Each number is 128 + 32 x the weight over its row's rms, rounded and kept within 0 to 255. Layers, rows and columns count from 0. Numbers have three digits each. The size before them is the row's rms in percent of the matrix's.

# layer 6 attention key, 96x96, rms 0.201, rows 0-95, columns 0-95
083:070138194118117126161146131163117130180130137168125098118132141075162078127081064116129138149110087102135129179178166167099089119129060190057147145128142113091139160145102135093100169078160144142167173150106129142123122133083157160109145094153137127119201118187159088113137141124147172190
083:187144153139073140078165129074115090088113127120091123107110120113091070117053135124122132084174134143100173136167121142187142129114077116120084138168137109127142098165150133136108158139111153044148090150152139108090162152144150221086112155108183140152083103191141096096117166132109107092
088:111129078153105137168124153125084175170156192194123191126119111108164149075045132127114085103133214116152078179084144171105174110140059129190080169130144109139154088180142137123124125144114124119106115106087136140133128130112138098126073124134196136106109130162156135139104097155153141139
087:151089120079142106124117094127102142171065108081120161136149147154123123129122140162161153139173060108090048209168163191127135169090141144125061106136172090091089095113116168155127096133084178111161119162173092166133129153180123120165139133166132218092130121125143127137117111132119122134
088:116181120126132118164161127082133095104129114132161132153140180178135159141114180223084102123111142152125168121134164120099072146188072109172089101086113130128168159124142102158179103109068141100131154126073088147140104129120120093104133140196178206107148120144121185131130153120122085073
078:059077118151079163097141042145136142118118133116194076131110168153120139149092101169075126098176098179144106181118160131131118121125165140084160151142152176141158119168109149112127157113118166154116104132125119121118136106059130088122122140113164075137182121170115165204069089140069146117
088:120175075131134144050136126116133129118161163143126129120128157108145072131124091107150093178162135075084080157123104112133105157142087136145134135181126086193144198120143133165102083087155127128150201177079145147147209162086082142135167084120130076122167125112121132159066152148121096111
095:093152141153110188129106179100110136133128154117107149156129082152104110134103181102110105102125097139107121212149160107111102158116138194187147130141122161111157132139103050115126119178167174087159120076133045160169113130047154164178106161097081132121118142103169140155140152141155121184
078:139115164106106094125148123127176189024128083119097121173134077125131136182127141151118109134150144185167181141063152104113091093179133121142130085128172141126099128136085167128115187068128142111102148119089126093083147149159145194125085085120140115071102151061128102130114162129128145176
079:105162108127156106172174134166106150204100105148126114110108151182140075164112110105130142177153143127083111081123127146129133164156078112160103086170098173104104111135120125151128151144179101169079036134178160169141125107123100184168162069142107112127077176085191087091137125136144132110
085:141152116116187042134075108083138124120160127127159143104173153171134151156097112143100118071124143087154105121107143072139111091140124130143113146154119171080122120095099124100121147178141130144099121146116124133126159064132114130088140122124081154153094163185123085145077166178239050163
082:146111130165056047182088107139128143117181172144133121155155134070123159108077108085147134087134105128100129086120153153141120085169178127137143136156193098145131122088148104073163091144128135129190172151154068150075185142129081159123119123130074157111149147107165155102166099130085099089
086:168091101143116078104101120132156063157133132146131165097083166131117107145139124130152069160078073116168177117171128159207106078201168131093167091155150091109109103143077096140082165102111107120068084137115144119167129090147121107130173092123132158109121050074165103117129143125144143119
075:133107120119120110161205108112103101113123129112069126127095089120147208155090089096094182106165111109119184086137152145131142154117058103166113127071087160136089141091119148159137129136126117094074097107103093097170124142088155140152147164145173118078151093109131143141111059118188091205
084:076126119117165095167085070108085125112121137125068122156123115127106120176131150151121114149157136141109090086145152179162108150153105145163146147132157111059129179153175087122060066109073110156116145084153132085125121078141144066166103176149138061115162175130061113108092155138098143170
088:117101106162114145175125090093170106173137138102139072173128064152110115126097124093120126127154120072081071043091124125178121167123148136097163117092143168082138121096126118120156179145132082200158117115078138132166188172200152145120119084157174142159113134143148149107140160109164143081
090:189102159096080127117132099071151110127128098169186202176145148157077144107203142113114134096086070130128140109119048129088112091104100093075074159136090103116103115142096177148123121089117080120129085136161155113124116123141108158149150100158142084159134069087136111125106140155116071162
092:159106105127117201076177139151090128098137100127104085074208138148094161045102175070126139171113079143122113113140149172106151132068137090136112152132113117091156161151150110060120122108148159117087102116113137135071107115115149132146159149168122198109115159115121209131148100103148125170
089:130114095141097134210146115096144161178118101132093078156119182153145108162113137150176158135143183145120120093125135147109143143064158162136073119123151145090134134094197143166106052163160115130136137186138101106096162059152121072093113104111145191153175095134088173118076112135130094154
093:112133137133131199098168107191120087085085140082125137101120086134181144081128062121141159096123168139162136128087113119099141166169135189113145104147099090090128159172155071131119146145192183134108156048153109097130071121054101107138145100163132107096168127177160123090110116140119119104
083:155110091118125103170182122092141132141157123112139120147150088065082131146126120125103155102164197166126070144161076066075174070187114138099108156119115131087106104121083151106148169121097086122084136117151075089096099135067178159134148111131134118083165168130172195148114135081158144147
095:130062143154147067159093084120171153185181093115177102123132178155118154108163159115183146121129097144149099152123095151098084089131149152110095088198131178113132171160109131200133147106112179148118121147126143115191130144140121165108127119115165058097107168104058184117159122133168125113
079:153056033081037105109122129124114088175152154172182125148142123141143147107080133150177150123091173146185132136165141184112153153103120088096174124096155154171124153135123114157076125111080121123126088121103073150174134150135053138094131125109135094145148151112160149142110099102137096164
083:101167125161141105124103096123128178091093101122132129083089126183140058081063133164133117105137132121101100207214127115179107140153131079081108084100102167140135156047120124094103163114150102167122121110129197125136114179142087095109093129089182140099156116121134166152128114135136096167
092:073125137107084178192139149143149063082115139168162118051174130134228138129125142105094110115173100137081093140132153164136093105163101103143128156130179123093143123090139146146070139100129137108229101124127168089103128155115134151155121168109137135144184134109170118171087135143131161152
081:154150158098088072142120137096107170133159148136030129134107168119140107132141095054128151098127125148145082138107084185143146185149068081138196135170119164164100089133130125100142096165116099156111151097058088158157127155114165129080115143154154078125124163084115120179090142138159123082
086:070133174142178144127083171100097182150126153127121111153105119118092093135149123089192150153113083088149157096172134101153181160078109121131143137116110106095119176169052091120101172113092157081102143164128118100107067145101161193093072129176140106134136133069120160161147104145069132144
083:126150156118078147109133121115159146154211080115149126174128113134104123108110147086132117165172130116144110104136099091127113111185137135101167108122180098158083169145180138137205145134119089078080087151060142149148125092139188163192110192176113151148116101143151096136044108157108104114
089:204183109059110147128120114139173077109166048125156076142113118180161149141100115131105135124163127062131118103142139159172116094079064106157132107152107149092131150127110109101118067131153102126119205129158135107095141142115134129136173113088136132076104141114149108167161152200126164193
084:126085085153171073169142147092152093119080146169090086130094120125104185108090201084121156141173157104140106126138087137112085158174179118132143097081069098157062171135126137093126152114134138141171141137193089131173135119137127180167110152150134122080104093153130098172191132144117088149
089:125142105105130157146138178111122122138131074148157086152088087145144158142106188118120069134140112152129158118147148139176085091130129108075070095144103130142097111120187152107115162205218119177146171084097114140122120136110153110190049180111146148098117100152176124116115077095182101115
086:114144049133128149122157095112117155131130124080096104190136102183134155168125135051151076157127145070114122125158114198125104096126093161112192161126134129118088088131094092123146153068157112137152134108131141159070130129162140118116118198027086143141129137149125135121120069142165074140
091:102170120158145165104174172133107119105076158154090122137112075152114164133060081137102104145179136067124091108106139167186168140153109129177140167068141189148149156133204088095188119145146163123119110066087174178109121192089119118109146147116156119099122121138133096169159139126129158132
081:149102123157064166141110116145130177128141158118125102134090139066174092143107108135101093106173137093112080087057101154128139116144150155186119129073141136097142091149141111106165118085100168116087160146093101210129155143202128147100075099112075124173109133114155122095144070192088154104
083:147118062091109047119096041091144150117115138138071190171114154164093147106144131152143096100177117149167091154217078130123165118084128121124147167097148130125112138100116181145152130171091094122144188170075113088169133154111124142169142103096128121081116086110130128145126122160145082130
084:093121098115091127114124152148113150090122125181181086136108128092136114103081165107148137112136192135082108171144170141087137097066207121131160144074090118112132174138136167157091080100112126174091183084119155089129090183119104142079132163059108113146166180152127169148131146094178120161
082:175099151128140086131089105154119111055136162196161108134129113129126201088160107180093107115125107184103122119114140108077142155152103058140134075101102131109191138129120107089142093118086095110127121148137208150105116094144150094205073154169118150145186140112147166179142091139130108145
089:125074120099101121166144169141144083010177118133118110086097124115153111165092138110070187146112161109144143132159169107111127087189130093138112132084120095158137114137131099155107147051108126158136143110092125207149075194131144166171116134139108127123100137152201101120124096099128154114
091:088170131168134100139144134156134129145166130092149104171101050129110079163080146142132077164166147137093163197151162110099127178141077127156147099111122126083161188116157093083135117139164139127063116122128165167117155212091116173155108134134196124076113184136120104122108132078148146154
090:144121137138114112107106106099173171097135094100092149105096125106108200101150134204106149029097184150116106101117120066136156108098143174176079094154130106163134108150088114165161102154149089166100175052145121142173142134090132070127168123153109147132175121110124081162115138168106147153
088:210124123170141180133110077197111107133144168130177160128100183166146158122168107126141144037109142146158137140159106129145170136133120163120133165110129109155186173118113118104108146098124106115124185082093103148196142139133105069167101114123118093140141151069172204104116189134114112109
085:116119139120065156101107094086130096093118202103144135180115125096140100107164092109198100148093162213186107124102067123139139127165115123147108165111127127186129088129153066112127123154170100049127157120141099101078090116118135132150162087129054105132162112109179099117122117126129184132
077:112153071178160092091121123151103174122131158106163152141107095089180136101179099137144145088149117147138131108105149088120182160112111181168132134106115045103155113084168152137129104175131120133094180190061155134115179076189152123118176165131072159147091112076151108125112166144089115131
092:134130116116142154121118107104112145104115156079108133154043137095108087051056131120211090138076154072127093160088115099131109159122086129161147189146134115151148131088167143084098070163158138105147166126176118128157135056146165106187114152095104165123125110112108109171130113153148095166
086:112175140104109153172113090125133070123076185093105097138109089093124115153121114157142114139197126134149101161141140060148099106101155108088156167130148093059118173090119091140147137116130108177123128113179095141069073132109135158172138157158125130104113184201094168104125160179066114175
097:100081201146107100131108147175112145134105130137114141173096126099115071093098146082188167108112126129138135166130059055206159113166132155148073124103122122111131164158108120076102149133110081129145088125126107123179146167119069151119171134165108123180132104159096145152167113157125050081
088:166155169132157149157124097109182124083127152127110090171152148137120091119145101169121103092109102121112116103083190127135154135103168084136112098060186121175126112106119162147102188031175080120131104109141195137107164106161116164108156081077109101150106105143160169098092156143192116112
085:111099034126138158136146160107120132106082153158139100068143131135161151107106115165144050105142160123084082113207125130105107120114070137161133102095122135169112084115144108113118128129099093163097134099218140058148076120127147186174167130129155181157141154076096106149136104165133114143
085:081148135142126129059136219186138118115135129148115100127153102053085099136103181142086099146123090111145186138104128140122096107157152153080146197096124104142110133174140046143108144137121157143113126090152092146093112118103138174203111144148118210162117072086139144148141116129153104149
091:165135172124160098144118156107153166166107129065160115172130139118075120145135091069104093195166082101116153168111140094117154178108173177141089091162108104156110094099126069096227164114096087139121186098105137150093082157125114141100082118124095073117120130152129164132141151164120144097
086:103086155103147173169124131155155151137096093131089083060052157137123168106122126165127116178164138157123116101099085101095070144147069118136144153070171172187130157134127119141140103121125058176088116154118133157136104148205124152131131135116123134127174181055162147091139081172115123105
085:143157084127094128118103099131139159144102074114165165133098145118148146132141123169126040150158106110152142132069161112078159114188108112138124130111144179103126147099146137149135155095170119072115149115082088126175067147105142201106117061183178179132149124144130101156070105120178067085
094:152085090090097153136087126084112095147151114147141189172103150100138174071119167137090112178125129116205197055134155148142121110154131170125083151118138092071102157118117135164108112168116129174153117159116067108142080123138150163158164117108117039119116107109145118134174139166146095182
090:143110086127122134079118145103107134162167068118111110187152123113135129150198095142134135095183089098167092157120134132076101160046116074204089133088126144142083189100076095150110135114109123157078143107160146151159105182159115123137197177140147123109146180180119122116118153157119107102
089:185157142129106107160099118137108110130119098094120159143118059123184143097136195050175100080163173136129170138153099144141091086105122158117100129173054150118132109117114162110159103160139076180098105145173108192150123087133179131173115095176111112079144154141123178163137136165077146120
086:120151158104083164124204099168143108085096119143109120119134112118132146073079135135162173141125154108117160164164173162216103185136166073109099140138116091138129141113157138114133159091119095145092085065134150088112141089064176137160149088131170136146162130100204157090153134141080172117
087:097114091105167105074097122109170172156149152152060147153107171128101143126133083156128082121144212145169091187109147149158093161152107155110129039136156081107110086077155132150158113114186183147120106146093168126114104099152151147178123078146149096151081111157116144154151130180119103102
084:102189077145152111122094158140140042148139153135163121079123186090102109098129130148107153101155133102122131101130133078144052110169135124178208115147113108124152159125118111082100156087114116171129121099118165180119143184110128175135132104125057121065183120129159112165160092111114199119
091:130096129122138146186210102164158124137160111156084097109188132130132082080121120143120121083192083109119095123068161114099092120162057202121154178116117114109165148118131106163062122166108158142143086101146083139144132141059110145135162125122124129182131122061154107137129148133148096070
083:148133058114095102093095071102181116132174125184128097120138165144124153132115128157158095136118113142114151113096114131125130139119203122110119187065106158167107143189165079116083106162135092120089120145134195167134148098176114174093156122093105094157068119085110106115159086169056098106
077:121170091178128152158097134156115075127152133149136059145108078101117121132160114084098142143131102111195082084115093137103148143098132073067127149178131070125067136093083217135094110081105126146127061154125124119107090153137065141089110131149136139121122100132065142132071136129089120166
084:097145075181127140117093140062159204068143147148091082115104139093110123116100078058144103129124141138037123103102112159134116094158102130159139147166146201139161162157152150092095182149118125163176093107113109102124107133115166132170116132117150122146148191120164092135102106151128081062
083:175167135155104109128168155107131121161175118176134064119100145143108066168146110130113173127110062134072094091148170106123119173143077099147125142174137122183175126120137127216134100121113050100121181146097154105112165124112174133081109131163115121111171111092087191135120112162175149114
098:144141094111178122111111142163128120139165110132135171079134127080167154059165120190123072172130149149142148098127204228114209063112164084153108122151098115165147114064110157107125145123146172128155173119136122167125093103119128104100179142181102143128142154100082141122174118127127130128
121:113131158095186120206091091140184115123116129082154113130097132147087154143136061176107163136104084102133176106162087119153137146135186146119179139097180157104133130128138143113140130172118106154113099160104098147146159086072078161089097156109094069134095108137099115191082112192102163175
126:107059165124118143142132126124170148136152123109124133148146132174179120127184162162134076164135171120120120063099155151184115122178114174186107150153102124114072109167119142153115120147141109121155097106096145072161133152146119026172089161148041090138106156149130134053129122128125145177
121:085157132147161115114177121120133114126100130098165102102151134156209083160116067146129095155101067170169114158130134111119116077148141143183159134095123128098160147120124098168110124098125164053188107135127129155128144146162206125125089130179062112179108098134103120122155154120107033085
120:145148147090047162100131124137100162158163131119150068084117191105144112156089115104166163116107114114185150110053113138121098172085118076119171147158134112133178159151100145103111133120133045137154158079088166067111191116151158103071098194118122133152152130117119110122113163153100150129
120:118138043095157097102098109198175125139150123201122076085148136161113146132169178155124178114172105135134106104117113130182126154083125072177161101078081166135149217147074161115064122143157126137126072127122152143160119076126121103129101133131135101098084141144161117140133114104114106088
127:093132128102127082169134113118080124133120149103121165124134190149144097146149146096064104116111118101102165111095145096175094140110196160212113114093079115128158139110074124092154171192125069066078105170120101126131163141104096118126128063132172105167167074122149146153152122115191102109
130:163105116081130148084129168137140095088133172149158073148100159066168071081183080115169185104219118123076115133161175123107123103127139118128185173127140127093060117126170093122117153134128142150111145166085143089137112106099135103113122070166104131108185064140134135118136131142161097159
125:131073072181108112175152148109116179197093127156154083136167093097125142098076148079139123118141110098100194139168086129159170134155120173136098105099149108085169136185122131119159115132127184086174096134081125102162088120081156166086145169134090099129202093167155139118124131134162135150
126:131072126079186152128130118133119163145099130098074183111109146107162132080116185144079142037115113151124129130157136068087094106152123102143088103129148126124179128131158164164059172093139197128119127110113124098154167135116075083177142172097119084156171156107120108136106161104192107157
117:120143154158131092100111112125093077097137120071248137107144105070157131119142106168131093158105177099134127073159130106124109121148114175072172085126136113178136139133094078147120132076104139158151133043168172081143098110075144175148111116149145087096135148109140131153137102176155144165
125:107089118105133125148159094137093160103094158151113151133140178130203121095192158097089103116124189078178082106147123081135110190133094118121154099134170135147126162142130169110120088089086107115128143178149157170049066165133154160126147150099049172107134111092108114163120093110177130126
120:047136159159154055147089097155166085180138088133078128175101139077153090128164165155190128100095129138158103108155090183157110112090120198116128072151169131156097130176114142173128065112150123149121155149132146162124124124108125101092086176171182100140133098091121127102145150086143124120
121:078070089139142148187114110098120104095120143129087153075141133087134083180166157134119088195138066106108131138149126181137112126231136125096085114081143128198092087093127095120155142106094120172104147147109145133149148113140138112113118117126172147131199133138156130181156191118123096178
123:113209137071151142099166140168108127138111083125122148173131106114101096090139147157166137103094098077145099115119160190144141204107149206099138193140079183141185114132135128136125192107104126130149065089103105142106068113164120142094166112157108115149185108118167122117098114081116114143
120:128111093160142152097099168090177129111193166095090131091150166142132108128147116137138122126093150069100127095077175137071091095085115172119147033171164121146128129171125100115165187147178122120136104125118151158126132088117122126105174173129125109169120118181191118056198111117138133093
114:127124187125163116213142160146139136115112137096081118088093128089122119127088143197183105107115158102089155181109160134172116163120161140166156114072153089109092161095131141093094078108152181060103075116198137059123147096134076148137112135127133179150105110136096121157163126128104143164
125:100179097118097123153140104117087114076115109162167118092126177141116177134110139157143121103120161142096128143182117101109069163145066156104208150184141145135148051084089187130172117186135126159153114168154050123154135133107146114184100159121111156186153123144154126099149155105076100122
123:167102059099144150162104142121090146110159190108121102162163177125139205124130132126120129158049123138127106091135146171132149097100163119087080152118163113130167151094091178109094143141125138084168184112132121080124065107144164101110103144140166163158142142208140172178153090125092083165
123:076164186105164127144123164118119195127115166169144121140122083088115126148097092154155115132106125178089102121189133087111124129137099091128097144142139133120092161156142196166168193126125032137130068134101146082089086097147104117161109103096193101181113138140136151130124077136130071087
121:173097127120126058101118139122093115119176098139141146117096147135127127098142118133160150178105137125144168141119150114122108049118135116077168166149174151104185149171095126142159106094099156166053064158133127062134132150159146165164120133098193124115131074110068166080151143073189160101
128:099125130107126114087105137170107116161122205120157148109122110075113090161106136226110089149160068083189145130143108094144138094106085126127103149143158166105095084143110118118114106139106114119091144132075093136101155129089100143168151203146103199116088141161154125109056101061096142137
126:102132108094155146145170101112103116071096142120046105119098182126081148148173113100163128136114110182097111130067120073177183170158094136125133139050158128109159123169139121181161084132165128150101175033100138121113106132113154114158158126129129119155122124169147168093108129159197121101
121:156095100076170154150113099094135188172105141108183139095145123085094087129156163053173138118137055136181057169141122073136111116129169158146122111109102146091098085134139143141155108113130081173155110096201141120118112109100120136123169080108113129106123167165146154122173141113074172074
116:078116142135111187092128109107087117087132106064170096202154160132069156137120162188100116090125149144141142177153118115058133140094097113148166109063140173138084175162114128138141088095147143082135148172137154076110168179133118118105157118124113083102205143119170182156143106149112121120
124:164138131132132111102108118108146112137085084097127108190106077124136175143118166084105112113106095147162168183134173130158000142138168053144141084136174156108149120116122081138126187103119108184113132133094099158126140152151109155122147176173104099133133157140120159138205103150157098117
123:151137148128137114127122093146146204130131104154159156131119136101091118142131105138105157178147147163144047197075108172117104119146071130131181096123218036159161148160109108104088164139111159127093134150118042158105097119085094067135101117124134140127153150136154145078162097132124118144
128:153137158147135201086165123152131129114165107163076102164172158149187129133117101138084150090160087121124178095137112153075156138155163141132135076115165096174079093112144186134149112075131125109086105178141097109096119094126131164188105140191187133140121133111138094097146122152057198104
125:077120205116136184139089096143161102105162145112097116164096167133091165094107150080123117138111119157156149086148110129168142123136112129161115104168107164149117175095125094159099156106132162113168154137113072081117108152125131131087058060102085165119142126210137078152123147058138152055
121:115114119198106135120046188189059150110133158134127126126129139147119114112116144075134104077093117121155116131102137113136115146146147143136185131093207153238094130105131109116114092178077111144128084122058133113134102099140120119186117070112150088139134172164095156146107168130101147127
130:133111109103085143152104156146140110157154110107125108162151141102150138100152107151149048107129094174140125125109140121161121064109117098161156178117142120074169069128142137099078091130154081111096169135178140147083045178104132109151105136103189064153130086065185071173114135165155147131
119:140186118113188144078110117155126188103171100137162087206143064098180085175126208129134085176110104104075138141131102111177143125100116126101136087119096122151184131111125125128086129162103198128114183145139121110135131071138184109143062121079126140095108121121121114132155101150129111160
117:093083159120139180091110097161136110175162119079140110124120086152169170105093086137128098124134119121185120132148115193133146161170159124108134090119136180083158120119153119135174050186076086124147105097109139109154100140094127065175154060161141173136119149091121120138208076145170134134